From a checkpoint of a small transformer trained on Wikipedia: rotary positions.
Each number is 200 + 20 x the weight over the matrix's rms, rounded and kept within 0 to 999. Layers, rows and columns count from 0.

# layer 2 MLP down (transposed), 1024x256, rms 0.0708, rows 628-655, columns 0-127
181,229,179,204,192,214,194,177,213,207,197,224,198,227,165,192,159,225,223,209,202,192,193,215,198,185,205,196,199,228,251,220,200,181,161,239,227,184,184,212,205,207,223,175,205,207,160,195,227,206,182,186,188,188,208,208,217,191,166,207,208,195,209,185,164,211,244,192,209,164,174,173,213,208,213,193,163,209,198,214,238,181,206,200,184,168,152,187,206,187,213,175,176,170,199,234,174,210,209,200,199,206,188,210,207,204,207,231,209,225,175,200,204,185,177,220,182,206,189,187,235,236,175,207,237,193,186,228
172,209,195,196,228,186,212,247,219,158,224,198,183,192,201,181,225,218,215,207,178,203,208,235,167,198,195,232,199,231,196,173,181,192,179,240,216,209,189,235,214,230,201,196,215,190,161,197,188,192,197,206,234,179,249,208,197,193,187,184,172,197,194,212,194,191,187,188,208,217,217,183,203,209,213,203,207,167,194,196,201,209,195,200,191,209,211,208,151,164,154,184,195,188,172,176,213,205,182,204,221,230,199,222,204,177,202,219,210,159,243,203,185,181,222,202,203,171,201,169,211,185,204,196,187,215,229,183
263,214,201,218,162,212,181,184,155,229,183,245,208,224,209,164,195,167,209,209,206,198,180,193,200,183,216,204,183,180,192,222,199,172,202,162,211,215,214,227,206,206,200,221,186,214,205,193,210,172,202,193,213,201,210,188,193,198,150,213,204,180,155,228,206,195,215,184,195,183,198,216,191,202,226,193,193,213,163,195,190,201,211,223,223,175,208,211,204,212,225,214,195,186,195,193,208,196,233,218,199,154,189,280,179,210,174,231,191,181,204,204,200,215,187,203,180,209,192,223,205,192,228,210,207,190,194,186
201,223,202,192,201,194,180,183,176,214,195,191,214,217,183,176,195,208,209,155,187,196,191,184,185,172,186,163,184,202,184,215,195,197,199,199,193,186,179,209,200,190,201,199,170,204,162,171,202,185,215,189,197,184,232,240,183,179,200,156,180,214,229,178,187,179,205,192,194,209,181,173,231,211,202,229,188,203,193,197,209,190,208,230,205,199,204,215,222,192,247,196,172,186,214,201,207,192,173,186,199,179,165,164,196,204,247,171,182,184,171,208,193,200,192,236,191,208,183,227,214,198,181,208,196,236,194,203
224,214,205,168,195,164,205,187,197,183,198,241,193,192,185,184,201,223,186,204,204,207,197,229,215,204,199,209,203,237,211,201,220,214,142,209,202,261,205,194,202,225,173,215,187,203,201,202,173,219,187,203,179,190,211,203,215,176,167,158,208,209,218,212,154,220,198,179,213,170,182,235,205,197,208,176,194,198,157,206,200,193,174,182,208,208,193,181,213,174,186,228,180,203,196,238,219,225,207,180,193,206,195,235,190,192,191,196,174,184,237,205,204,209,178,219,199,178,225,235,222,186,204,198,225,193,206,197
207,195,189,219,202,231,183,203,187,219,183,232,168,227,180,199,213,214,194,175,205,168,191,191,182,186,180,234,196,184,185,216,180,182,224,229,224,216,212,208,199,172,178,196,195,188,222,212,184,209,185,210,207,187,177,205,184,226,216,215,183,196,196,191,211,183,179,225,194,198,227,215,193,197,205,178,186,202,200,210,199,226,223,211,192,207,244,202,172,197,203,228,183,218,207,212,188,205,209,153,223,202,205,211,211,176,222,186,196,201,204,201,182,215,189,191,188,209,191,150,188,202,192,194,209,172,232,214
239,208,190,209,162,235,200,191,195,198,184,165,237,158,215,209,227,185,196,227,190,212,170,216,225,163,167,188,206,217,182,166,235,199,191,210,203,189,209,182,208,189,193,158,177,183,210,187,231,195,213,208,137,200,223,183,187,208,202,172,196,183,176,201,193,212,182,198,238,204,216,197,186,210,157,235,187,187,184,242,188,188,210,194,184,199,199,212,177,163,177,197,209,222,220,204,174,184,176,196,244,227,139,191,174,189,161,214,202,187,196,196,216,160,212,200,185,197,220,208,219,199,232,206,219,167,221,205
179,210,192,197,210,208,202,244,209,186,188,194,226,191,205,208,162,200,194,221,221,164,206,207,177,252,204,203,190,251,161,196,201,189,193,189,187,209,175,185,226,193,216,213,186,202,204,167,181,182,169,217,214,203,206,181,195,202,220,174,181,201,222,194,169,253,219,190,195,233,178,227,243,188,159,231,196,281,208,227,165,185,216,194,180,191,190,155,187,198,195,217,194,169,190,174,183,205,192,239,185,188,211,207,192,207,217,219,192,195,212,206,174,229,207,187,195,179,213,210,204,210,187,201,163,202,201,158
220,202,207,219,182,198,211,208,185,181,216,216,183,207,191,216,208,175,201,197,221,194,231,186,230,193,209,215,213,168,208,201,263,170,188,221,200,197,216,175,223,181,132,231,200,237,191,226,206,163,206,185,217,207,217,207,223,210,193,177,192,188,244,201,215,209,231,202,212,212,208,212,241,209,159,155,198,160,216,198,216,161,219,169,190,234,173,156,199,183,173,223,209,189,203,183,162,211,185,159,181,202,216,167,188,182,202,226,174,179,199,228,198,161,217,206,191,218,186,185,184,236,190,222,227,218,241,192
197,195,184,209,230,252,209,209,204,204,197,169,177,189,192,183,205,196,227,163,174,194,219,184,202,197,216,190,195,185,209,156,205,229,233,215,178,145,205,218,161,206,205,161,229,230,199,231,203,220,195,227,189,177,204,184,222,221,219,251,236,189,224,239,256,175,226,220,148,202,160,267,200,195,204,207,230,196,222,200,219,228,218,213,185,264,199,183,170,206,223,224,217,215,159,150,165,179,173,162,160,205,200,164,199,194,221,183,163,188,222,209,172,200,193,211,205,186,220,239,200,206,180,204,166,234,181,182
203,212,233,200,211,202,187,204,161,228,189,201,152,203,198,209,188,193,205,201,239,191,189,198,193,206,219,154,170,173,202,184,219,207,185,166,221,188,182,183,194,215,204,228,211,198,197,221,187,220,209,204,218,182,198,192,228,199,195,197,217,184,199,229,180,196,193,190,172,208,200,212,179,185,194,220,184,208,190,197,232,193,204,180,201,206,187,196,183,173,182,214,207,201,176,200,210,213,228,184,196,186,197,218,198,175,203,196,215,176,209,215,203,171,216,225,166,235,192,214,227,176,186,203,228,205,230,244
157,213,214,205,241,203,218,215,232,192,197,158,196,205,188,189,194,156,189,174,173,228,178,179,195,179,199,214,194,186,194,193,194,194,212,226,204,214,174,201,179,233,203,192,207,198,183,201,196,185,225,169,226,192,194,174,210,195,203,187,210,210,218,215,199,199,204,193,219,202,210,264,202,202,188,197,234,198,184,184,220,160,187,193,211,209,188,184,216,199,189,192,198,206,215,210,227,188,196,219,196,197,206,208,202,196,176,172,204,210,241,216,217,231,216,234,178,195,216,219,168,204,207,193,190,215,184,198
231,228,213,221,183,159,201,198,169,215,183,210,178,217,208,182,185,171,186,253,197,179,189,171,207,189,220,198,220,190,201,212,216,208,208,176,231,194,216,210,225,230,195,209,174,166,204,230,210,213,201,191,187,179,181,187,207,192,202,206,193,188,210,206,186,187,212,190,172,186,233,161,203,218,217,209,197,190,171,211,164,200,194,210,197,191,220,195,203,201,221,190,199,177,213,199,191,205,195,207,170,195,205,224,201,178,172,194,194,205,213,195,191,207,212,221,212,191,195,198,204,182,213,178,167,210,224,199
210,228,190,200,168,187,238,177,187,192,193,195,186,185,211,202,195,198,210,247,208,231,169,178,218,189,212,193,219,207,202,211,209,220,217,228,201,175,202,196,190,190,182,202,174,196,197,182,233,224,199,178,231,193,217,189,206,176,201,214,159,175,205,164,203,174,205,202,157,199,219,185,194,233,211,157,151,217,185,208,197,182,189,216,199,196,242,206,214,210,205,207,182,181,207,222,201,190,234,226,222,227,200,206,222,196,151,211,205,226,209,186,206,206,197,199,220,196,212,224,201,187,194,208,199,179,193,190
216,220,184,212,184,212,216,181,181,189,186,210,218,228,197,202,187,192,193,202,197,179,208,206,219,157,256,195,174,169,213,227,215,210,170,192,209,202,179,207,198,189,217,214,228,210,191,173,190,243,224,177,177,176,194,181,174,232,197,154,176,162,209,173,193,184,190,181,180,172,181,186,194,197,173,231,182,254,196,186,172,183,197,208,185,252,187,211,188,205,213,196,193,201,209,208,233,169,231,161,188,201,195,187,192,189,200,200,192,189,156,196,191,199,158,199,216,206,196,200,202,233,213,243,198,205,243,203
224,206,207,220,189,196,177,177,196,209,165,221,215,226,189,189,146,214,180,215,172,201,219,237,228,171,214,232,200,213,228,203,214,210,166,212,239,191,195,198,167,181,245,170,190,228,197,181,177,237,190,193,211,195,182,180,204,205,182,218,215,199,201,212,199,190,198,203,212,178,181,197,198,193,198,191,180,244,203,180,223,178,158,213,169,192,178,195,232,215,206,175,177,198,161,240,169,182,209,170,215,215,205,219,232,188,229,213,176,212,211,189,237,220,206,196,195,225,207,182,220,192,200,206,216,177,165,184
193,213,215,211,186,219,180,175,201,214,195,209,173,176,194,209,212,184,209,194,243,193,202,215,184,198,187,178,183,188,254,176,196,195,213,176,200,222,156,216,164,202,194,188,208,196,189,217,202,204,227,177,180,205,196,219,193,211,204,256,207,220,223,208,203,180,181,220,142,204,185,153,179,192,233,229,217,242,203,183,223,203,205,210,204,205,182,143,207,203,214,232,173,207,181,186,186,197,221,239,208,208,207,209,209,192,202,224,198,180,173,202,202,236,211,219,191,173,170,188,196,179,193,180,221,203,200,202
205,223,243,196,212,227,214,197,213,249,172,232,191,194,185,153,134,200,164,178,201,202,215,219,192,165,158,192,186,211,223,160,222,216,223,216,225,181,214,207,163,200,223,185,206,233,209,223,183,222,214,198,183,179,207,177,213,188,196,211,229,200,166,211,229,194,217,224,197,211,169,217,219,242,220,171,210,180,209,183,223,203,194,205,186,190,170,211,248,187,152,191,212,206,196,181,221,174,207,210,241,201,191,218,189,208,205,175,192,229,174,170,199,216,194,197,213,212,226,218,185,188,222,201,215,212,170,191
210,201,228,209,202,184,207,179,183,177,207,189,177,173,217,205,243,189,195,212,223,236,177,169,195,186,206,208,255,201,184,184,168,205,228,198,203,181,216,171,230,209,227,163,234,192,199,194,224,167,200,154,204,192,202,189,182,210,208,192,209,207,223,178,215,171,202,206,156,214,170,192,191,233,195,173,206,218,226,241,232,193,190,205,198,194,219,188,228,187,247,206,190,211,221,182,208,196,220,200,171,223,199,179,196,188,189,224,257,159,234,243,217,213,206,211,153,209,183,240,203,220,200,222,202,194,192,212
208,208,216,192,173,181,173,201,193,220,191,208,219,192,185,216,240,192,166,193,181,194,198,209,196,184,222,206,187,232,226,194,191,202,174,227,218,216,163,201,201,193,204,243,183,184,182,199,178,206,189,260,209,205,214,180,196,200,236,159,201,193,218,227,221,201,223,222,201,186,205,205,242,224,234,201,205,177,207,167,203,217,207,180,207,251,238,178,244,213,200,180,185,204,199,193,196,165,241,177,187,206,226,186,207,191,209,222,240,188,212,214,191,173,207,204,204,207,195,228,188,197,201,185,186,216,189,195
191,204,174,212,212,201,175,206,218,200,199,175,199,203,217,203,176,204,181,181,256,204,214,221,200,200,208,207,219,183,186,168,206,204,219,220,196,211,191,198,163,178,174,210,203,192,251,203,192,195,219,203,201,239,194,192,208,232,196,189,191,187,211,204,224,236,187,193,188,209,233,204,195,192,245,217,147,169,188,203,219,216,219,195,183,193,181,199,198,244,209,196,191,201,205,207,198,183,183,220,205,192,206,167,211,227,175,203,198,210,206,166,237,183,200,210,208,164,205,233,191,192,193,198,162,189,159,240
196,190,214,203,217,220,199,192,221,189,212,200,187,213,213,198,164,209,190,167,201,214,209,204,218,189,181,210,203,219,211,176,196,210,211,175,182,231,178,203,225,204,194,215,190,223,215,178,148,192,192,233,192,211,228,205,203,203,229,195,155,212,160,187,204,189,208,224,182,249,209,182,224,227,216,165,203,242,181,231,179,194,199,229,199,196,178,201,234,211,208,189,228,215,210,208,189,199,235,213,181,225,200,175,215,205,188,210,205,205,217,216,276,184,222,220,151,179,208,241,183,177,170,224,202,203,206,233
219,208,189,191,210,216,193,201,185,205,200,211,220,211,189,193,228,192,203,208,214,208,220,184,185,207,184,204,178,168,205,205,208,190,219,195,176,181,201,199,204,202,194,223,201,165,184,225,213,195,213,212,181,193,194,169,201,203,200,202,213,209,206,233,210,174,189,194,181,203,198,200,210,202,196,190,196,182,176,217,204,221,213,198,241,196,229,242,222,213,184,205,235,197,201,173,187,212,197,184,201,197,208,219,189,210,185,208,210,189,181,229,210,185,223,178,217,198,210,213,226,211,216,208,216,207,178,216
257,216,131,205,189,199,189,190,154,230,194,184,167,218,223,203,181,227,198,165,217,188,246,162,202,210,209,184,195,179,227,207,184,202,213,189,182,185,198,205,223,214,192,186,199,206,217,162,186,211,206,164,165,179,244,217,146,165,172,193,191,170,182,193,216,203,224,163,217,195,217,203,188,202,213,234,166,217,218,204,218,187,194,193,174,207,234,176,202,197,194,208,149,207,231,190,190,222,218,175,177,172,174,198,162,209,201,186,171,178,232,216,196,211,178,159,207,184,202,197,213,246,187,177,213,232,197,179
197,211,199,220,201,195,225,185,185,214,193,169,204,210,204,179,215,175,205,202,181,222,218,190,215,234,210,183,237,192,183,206,196,193,171,195,180,202,208,167,216,212,190,189,173,164,222,219,175,226,196,223,199,194,238,186,241,182,228,210,166,203,155,206,171,225,198,187,217,200,193,164,230,184,228,145,155,220,209,187,190,220,218,164,184,174,198,190,265,196,214,196,226,190,156,191,226,169,248,186,215,186,225,212,211,183,193,220,174,213,166,169,190,175,196,252,176,195,206,196,176,171,228,223,219,167,179,209
202,213,182,207,193,158,200,190,182,204,190,211,179,217,180,206,224,205,178,216,195,159,198,206,207,201,179,221,161,217,211,198,232,227,178,200,211,171,197,213,200,220,233,204,221,213,178,198,189,198,223,196,178,187,204,169,189,156,222,209,193,217,218,199,189,203,242,207,203,221,229,217,210,224,172,149,191,203,191,225,203,209,204,204,199,201,191,210,181,195,221,203,198,213,176,192,234,207,200,195,200,199,214,225,227,206,201,218,187,209,205,192,189,200,198,190,226,223,213,200,219,205,183,192,222,177,199,181
206,220,198,191,175,204,227,185,216,210,219,168,175,173,216,221,180,214,216,207,161,208,193,190,211,193,198,230,174,180,181,213,203,241,182,199,223,206,206,174,220,193,228,179,184,177,213,174,213,208,200,172,185,177,193,205,179,179,207,214,217,229,188,198,208,169,222,204,220,172,204,215,225,166,204,216,219,221,174,173,208,201,222,212,182,209,184,220,195,190,217,197,212,236,186,175,231,166,188,217,211,224,190,191,224,168,216,195,204,206,182,203,227,196,186,210,206,190,212,199,161,168,202,181,203,199,210,221
189,187,214,182,216,206,231,221,224,197,204,175,231,176,230,223,187,195,197,203,182,229,193,198,207,173,163,199,216,216,219,196,187,198,204,240,185,205,210,178,195,228,176,200,216,170,187,227,226,200,209,218,182,220,196,196,235,199,218,204,198,213,218,213,193,198,180,216,190,193,200,251,183,229,191,223,185,184,179,189,197,210,202,206,205,208,210,197,191,177,251,205,206,225,200,179,202,178,202,202,214,194,245,175,196,161,228,221,207,230,188,179,210,218,197,205,197,243,191,220,193,197,192,186,224,231,220,212
# layer 2 MLP up, 1024x256, rms 0.0781, rows 629-655, columns 0-127
202,204,177,227,198,203,210,191,246,222,190,211,190,189,152,197,171,193,220,207,182,196,240,194,190,220,198,191,211,218,180,201,183,209,184,238,229,218,170,168,228,205,205,238,231,184,195,183,235,199,184,190,220,203,208,211,214,163,195,173,182,209,231,203,223,208,202,159,229,226,217,188,156,206,194,202,189,195,203,177,216,209,219,237,197,185,199,191,189,212,224,177,202,210,166,171,204,212,226,196,183,219,167,186,202,200,191,207,202,213,212,160,158,186,176,184,199,176,186,175,213,203,191,192,182,186,181,188
247,206,193,177,185,223,241,172,206,198,182,213,227,200,156,207,186,194,200,179,149,199,189,193,179,203,205,189,185,234,182,185,207,195,222,186,214,216,218,199,178,194,211,193,220,172,187,208,211,184,185,188,281,232,160,184,213,211,192,227,175,201,174,223,227,212,194,208,229,170,209,174,193,222,234,179,184,235,213,178,209,201,217,197,215,171,184,169,211,205,194,201,198,187,191,205,184,173,210,193,184,190,212,202,192,198,164,190,221,213,222,237,205,191,212,199,229,212,189,177,208,180,208,206,200,227,174,194
213,176,189,168,181,209,187,204,204,194,245,188,199,192,130,194,224,215,181,196,194,182,218,194,219,198,193,181,192,197,207,198,172,215,171,191,164,202,198,206,216,194,184,227,189,191,191,192,195,180,201,180,199,196,183,177,208,214,175,219,175,223,216,154,170,199,203,180,227,168,202,175,183,202,174,187,224,188,232,205,190,195,201,243,238,206,193,180,204,215,246,184,257,220,229,216,202,183,220,248,182,155,199,204,197,234,217,168,219,211,206,187,196,206,205,197,208,192,174,166,224,173,196,206,170,194,200,185
194,214,231,211,205,180,202,231,200,191,220,205,182,212,192,217,210,232,204,181,201,189,237,195,234,221,228,183,229,190,179,172,170,214,208,189,191,202,189,217,204,227,158,199,206,167,157,205,203,200,180,215,215,247,173,214,178,178,193,220,224,208,188,189,226,180,196,182,200,206,202,201,170,215,201,150,233,190,187,222,210,203,192,220,211,210,192,214,199,219,188,213,225,168,162,226,189,211,159,215,193,190,187,171,201,163,189,211,200,251,248,193,157,212,211,189,196,182,162,210,205,174,192,154,210,174,205,178
186,205,186,199,210,183,208,194,199,214,205,225,207,195,206,205,170,195,204,208,210,194,202,211,187,205,194,194,212,187,186,184,197,224,199,181,193,203,194,177,194,212,203,189,202,208,177,190,195,162,214,222,217,213,211,204,213,225,203,173,210,207,221,235,196,171,209,189,216,159,197,187,200,190,220,197,191,194,197,223,168,188,207,216,173,188,199,187,184,202,199,205,224,236,206,198,200,183,208,208,196,220,197,178,198,198,218,224,213,195,194,184,197,213,197,177,199,184,172,215,196,192,206,202,184,200,192,196
192,217,208,183,192,200,221,226,210,184,232,189,174,231,161,155,195,217,242,195,178,253,201,182,184,230,227,192,186,236,221,202,182,209,224,186,199,211,216,205,154,197,147,213,197,188,179,218,192,230,188,205,193,207,191,204,208,204,199,208,185,205,204,186,191,200,199,207,247,201,219,211,199,202,207,204,170,212,190,207,215,184,172,192,246,193,184,203,184,199,177,205,232,211,207,202,205,210,188,234,211,197,206,204,214,181,227,189,196,219,199,198,214,205,210,214,206,175,211,145,218,184,208,183,194,203,194,186
236,206,189,204,157,192,228,172,208,210,187,221,161,197,239,220,176,188,195,220,167,193,184,185,199,199,187,213,216,184,197,208,187,187,216,135,216,194,212,227,174,205,248,200,188,176,182,224,186,223,184,222,186,244,189,222,223,202,233,205,211,241,225,215,204,210,188,211,182,205,204,215,151,177,196,199,177,184,227,194,218,211,196,203,182,215,199,210,210,218,185,194,187,182,234,176,206,176,178,208,230,223,225,193,176,210,241,189,208,204,177,185,170,209,198,195,235,177,158,180,224,205,183,206,209,223,194,201
202,232,185,224,174,193,185,182,214,184,203,232,222,236,185,199,195,212,201,201,192,232,225,220,186,225,212,175,253,223,165,192,215,189,178,191,176,236,170,189,180,248,176,239,172,156,193,204,156,240,223,194,184,179,202,187,209,198,204,199,199,206,208,172,239,190,220,232,188,215,217,169,160,194,176,185,167,182,222,187,198,212,186,216,174,211,192,194,226,178,230,194,207,149,207,203,182,217,193,144,231,202,194,172,224,220,204,181,196,205,168,192,231,151,171,210,206,215,174,147,225,229,165,175,191,162,199,166
188,204,199,201,181,202,229,188,210,219,196,197,197,207,211,230,202,224,158,194,195,195,168,211,176,226,177,233,230,226,176,197,186,182,199,171,213,221,249,225,194,191,216,222,236,197,227,189,234,235,220,231,226,246,211,207,205,206,235,245,201,222,201,205,226,207,198,188,214,169,163,238,205,193,194,192,236,172,210,198,206,220,256,209,251,228,194,203,190,180,225,194,177,141,189,185,196,218,188,171,213,194,183,206,224,193,186,169,169,200,182,198,189,209,238,204,183,197,211,212,209,197,182,182,166,216,167,214
228,219,195,201,140,207,194,192,189,190,195,213,177,180,205,202,169,186,200,202,205,208,206,201,207,229,214,221,189,182,195,196,180,185,162,181,214,203,214,196,198,179,204,197,220,182,174,196,162,205,194,208,199,213,178,221,184,182,224,200,215,213,208,203,210,218,178,171,176,197,204,183,177,193,199,214,195,219,202,201,205,182,221,217,194,194,193,185,203,189,184,195,219,213,209,203,204,207,195,176,193,216,218,192,178,155,240,188,213,218,188,194,195,191,228,212,216,194,224,202,213,179,191,201,212,193,190,156
219,227,198,202,198,202,195,187,179,213,206,222,178,211,204,181,199,184,165,208,188,190,189,194,184,240,195,207,212,222,208,194,224,182,205,231,210,189,191,215,171,210,211,216,200,191,202,167,187,223,200,195,200,223,198,202,224,197,214,217,216,214,224,182,208,201,199,184,210,167,225,186,130,207,158,170,183,193,166,181,175,213,213,203,210,174,179,194,209,201,232,189,198,187,204,203,217,214,198,204,202,223,219,209,233,185,216,190,210,209,179,187,208,211,212,184,201,198,195,172,177,229,179,194,197,158,179,218
232,234,187,192,189,192,233,194,184,220,192,201,207,191,193,205,185,241,195,169,190,214,190,210,169,190,218,169,172,235,190,205,207,195,219,226,194,215,188,193,197,183,188,207,223,189,182,161,169,188,180,186,197,180,201,167,188,214,189,227,198,209,195,190,207,208,231,224,225,175,209,158,222,202,206,211,198,196,206,199,187,169,211,190,209,194,201,181,171,166,172,199,213,214,198,193,182,181,175,204,211,186,195,178,183,201,192,217,204,204,233,239,196,177,201,181,200,234,202,200,182,213,215,219,193,206,195,206
204,230,160,199,188,199,222,213,197,220,218,218,161,228,165,209,184,235,250,247,208,193,214,216,188,198,210,198,227,211,220,212,214,187,211,208,199,246,162,169,168,192,192,198,208,199,170,158,188,178,185,164,234,218,204,219,211,189,208,210,170,241,223,190,199,207,231,174,220,193,233,172,207,238,213,223,220,198,205,182,182,186,221,236,209,198,141,147,191,202,201,212,240,197,218,152,215,226,205,226,204,190,226,212,212,184,192,194,199,202,202,206,188,214,191,151,178,229,206,225,191,187,172,207,176,214,202,204
211,228,205,173,170,173,182,221,195,226,206,218,240,191,137,197,166,206,206,206,186,214,195,204,230,211,235,201,199,188,198,203,207,186,190,187,236,221,224,202,204,181,227,234,214,201,214,205,182,211,199,163,209,191,171,187,192,207,243,179,169,203,182,178,194,194,206,167,185,192,203,170,205,202,193,220,241,194,202,175,171,199,212,197,194,216,174,178,202,189,151,222,178,190,191,213,193,203,222,187,212,202,235,202,223,154,228,209,182,195,214,212,161,201,188,188,197,173,233,212,209,210,192,204,196,187,204,174
201,214,200,194,191,226,185,209,217,185,191,187,209,211,199,218,141,201,188,224,192,180,181,217,190,217,226,210,240,215,194,160,206,186,196,170,217,228,225,192,166,211,187,184,212,156,171,188,174,191,229,198,197,172,204,244,212,191,221,197,234,223,204,225,185,213,211,199,212,198,180,195,210,164,186,193,208,203,176,176,201,185,198,191,177,179,198,202,234,184,213,173,213,229,246,201,191,194,177,183,203,198,204,219,216,146,187,247,209,194,192,193,164,194,192,186,198,178,205,171,198,172,216,179,186,201,173,190
195,182,176,228,203,199,243,205,243,220,228,205,172,177,180,202,205,226,219,209,194,207,202,229,161,207,190,198,132,208,234,168,236,193,189,169,201,235,183,199,199,187,207,185,215,174,191,155,166,218,195,152,264,233,200,189,257,242,193,196,198,222,211,214,205,202,214,186,177,202,210,136,192,199,213,176,250,229,204,174,209,227,198,250,190,203,185,185,212,173,191,174,212,192,172,223,190,208,217,234,253,184,205,145,173,191,196,171,224,222,172,181,203,208,203,189,224,167,178,221,220,244,201,198,228,207,153,171
193,247,205,195,176,244,200,185,214,214,174,211,205,203,185,212,166,202,222,163,181,229,204,143,207,171,236,180,196,194,178,177,189,255,226,215,227,187,213,212,153,244,198,233,256,214,211,177,190,232,177,202,217,181,150,194,219,210,188,210,215,193,193,201,160,235,217,215,240,208,197,202,194,221,165,171,207,204,193,193,213,209,183,226,172,168,181,161,232,214,181,174,203,200,235,207,212,209,144,209,206,213,174,150,207,222,209,210,197,245,204,182,179,181,250,158,213,222,186,167,204,230,218,138,205,195,219,183
212,217,187,219,186,210,208,227,212,206,202,247,194,180,190,219,168,228,220,193,149,202,210,238,193,169,238,191,204,163,159,195,219,201,181,183,217,214,186,197,166,187,231,197,204,153,186,158,138,192,170,160,241,215,178,211,183,207,220,203,179,204,178,223,192,211,205,196,189,209,226,167,208,216,188,177,243,219,223,188,171,181,210,216,210,201,165,170,200,188,201,172,220,232,197,181,198,157,201,198,166,161,172,190,213,194,196,240,210,205,231,240,191,180,203,202,191,198,200,219,198,202,211,205,208,227,216,209
210,212,196,219,198,216,170,190,231,246,199,205,206,196,209,173,206,203,173,213,185,216,225,218,194,207,193,200,189,162,180,175,160,197,164,187,213,230,238,190,184,245,187,190,232,199,164,205,194,209,211,184,215,232,195,206,193,216,216,207,200,179,168,178,176,225,196,191,221,224,199,168,175,208,187,187,209,157,231,180,198,217,190,221,251,213,166,166,244,211,157,173,211,193,245,238,198,188,179,206,198,197,180,207,222,181,219,216,244,216,173,199,186,208,227,190,228,188,180,213,225,179,193,172,200,203,184,201
191,215,170,199,188,209,181,185,243,222,196,216,180,187,198,229,189,211,221,212,182,211,185,173,184,216,223,196,172,173,193,191,153,233,209,174,220,208,200,211,197,235,147,192,202,186,210,191,218,195,208,199,217,237,201,215,233,221,197,208,186,236,216,226,210,197,190,210,224,189,191,215,181,172,171,184,169,202,136,172,232,226,182,186,207,185,162,215,163,210,209,172,170,204,248,224,178,210,180,223,205,213,184,217,196,182,205,177,237,207,184,252,192,172,231,193,219,191,223,191,209,212,211,201,184,183,197,201
204,188,183,210,195,179,166,184,215,214,224,189,192,177,211,177,210,214,232,208,160,190,238,182,194,211,241,197,178,194,190,168,219,207,227,217,206,181,197,237,180,186,194,234,202,229,194,220,184,198,172,163,241,239,167,198,182,167,205,259,199,201,180,164,208,190,200,232,190,219,209,199,192,221,178,191,201,161,196,215,169,150,207,209,204,176,198,205,252,199,205,191,184,222,190,219,200,173,188,194,208,205,209,212,210,218,198,167,234,242,221,192,181,233,218,174,190,188,222,171,198,157,228,167,165,212,186,149
208,202,206,193,191,186,220,189,200,220,222,210,157,193,197,198,194,195,178,192,185,215,206,186,223,233,221,190,200,190,200,187,225,191,195,185,169,219,187,243,196,242,185,198,188,186,218,199,191,220,173,213,189,198,193,206,175,185,224,208,171,214,169,181,184,191,180,197,178,206,215,190,159,214,206,214,186,218,200,170,196,176,219,220,239,198,177,208,196,209,182,208,204,197,183,197,209,199,205,162,204,211,172,192,181,192,196,208,202,200,184,166,215,184,176,167,214,165,184,157,217,199,207,191,204,176,230,185
247,225,151,218,195,156,207,201,209,236,212,220,176,230,189,245,151,219,181,241,187,224,167,192,194,206,248,186,212,206,195,199,186,190,211,150,234,235,218,236,180,203,222,210,203,218,193,208,139,192,149,131,218,191,184,193,186,176,207,179,202,208,159,183,202,256,204,185,188,216,191,212,187,203,170,191,208,181,234,152,213,177,218,217,212,183,184,184,228,179,203,190,244,187,192,184,213,237,211,156,241,236,241,182,204,162,204,179,199,188,233,218,178,156,183,144,223,197,207,189,235,222,183,186,174,198,237,194
200,186,187,215,164,216,215,190,207,252,190,226,183,183,179,162,192,219,254,219,205,191,166,217,216,177,202,170,214,198,161,195,147,219,154,168,239,237,199,204,162,203,173,240,225,203,185,172,195,179,201,201,215,247,196,223,145,176,205,209,168,180,208,216,213,207,193,173,219,188,217,224,179,183,161,193,214,207,233,194,185,203,186,192,221,171,199,194,204,207,201,185,188,227,203,212,179,215,198,160,215,182,189,208,180,184,191,192,236,226,162,249,191,225,217,217,176,207,200,186,222,197,208,209,135,207,185,199
215,231,191,196,195,202,217,204,213,201,194,234,203,144,175,214,187,212,214,190,192,180,212,212,204,213,182,196,213,202,212,216,199,189,200,192,195,191,249,212,175,252,179,219,211,193,183,182,205,198,199,209,189,212,212,220,176,224,194,187,237,203,236,211,197,217,184,178,207,188,205,187,159,230,214,193,209,204,184,184,186,187,180,196,243,199,189,204,206,209,219,185,201,212,187,202,211,217,188,208,165,184,175,195,190,196,194,188,206,213,197,205,203,163,208,211,198,207,197,191,183,194,178,186,208,183,188,170
239,212,182,181,173,204,243,203,209,196,211,189,219,212,182,215,193,218,203,192,206,214,178,201,210,226,237,229,212,195,212,201,199,208,223,213,209,203,196,203,183,188,177,209,163,188,203,200,190,215,216,195,207,216,187,201,187,167,227,227,197,221,202,194,207,206,210,171,209,190,242,223,177,226,184,225,224,233,194,161,238,160,193,204,198,196,191,207,234,237,207,204,206,218,188,199,199,232,209,179,188,211,198,180,194,170,178,168,195,187,189,178,151,215,176,201,185,216,208,192,192,171,194,151,207,233,199,185
220,216,195,228,177,203,182,218,163,217,210,209,203,178,214,217,187,221,199,195,217,206,221,192,181,217,240,194,214,210,186,218,205,168,172,183,187,200,187,197,204,190,220,216,223,219,207,174,147,168,213,189,192,182,156,199,217,192,244,193,208,202,194,149,210,192,227,164,249,209,202,194,218,204,170,196,229,165,216,199,245,211,209,227,244,180,178,209,218,188,195,211,180,209,160,195,212,204,192,205,172,251,239,190,209,196,221,186,223,224,171,227,186,200,229,181,196,189,223,228,189,230,229,223,203,208,162,195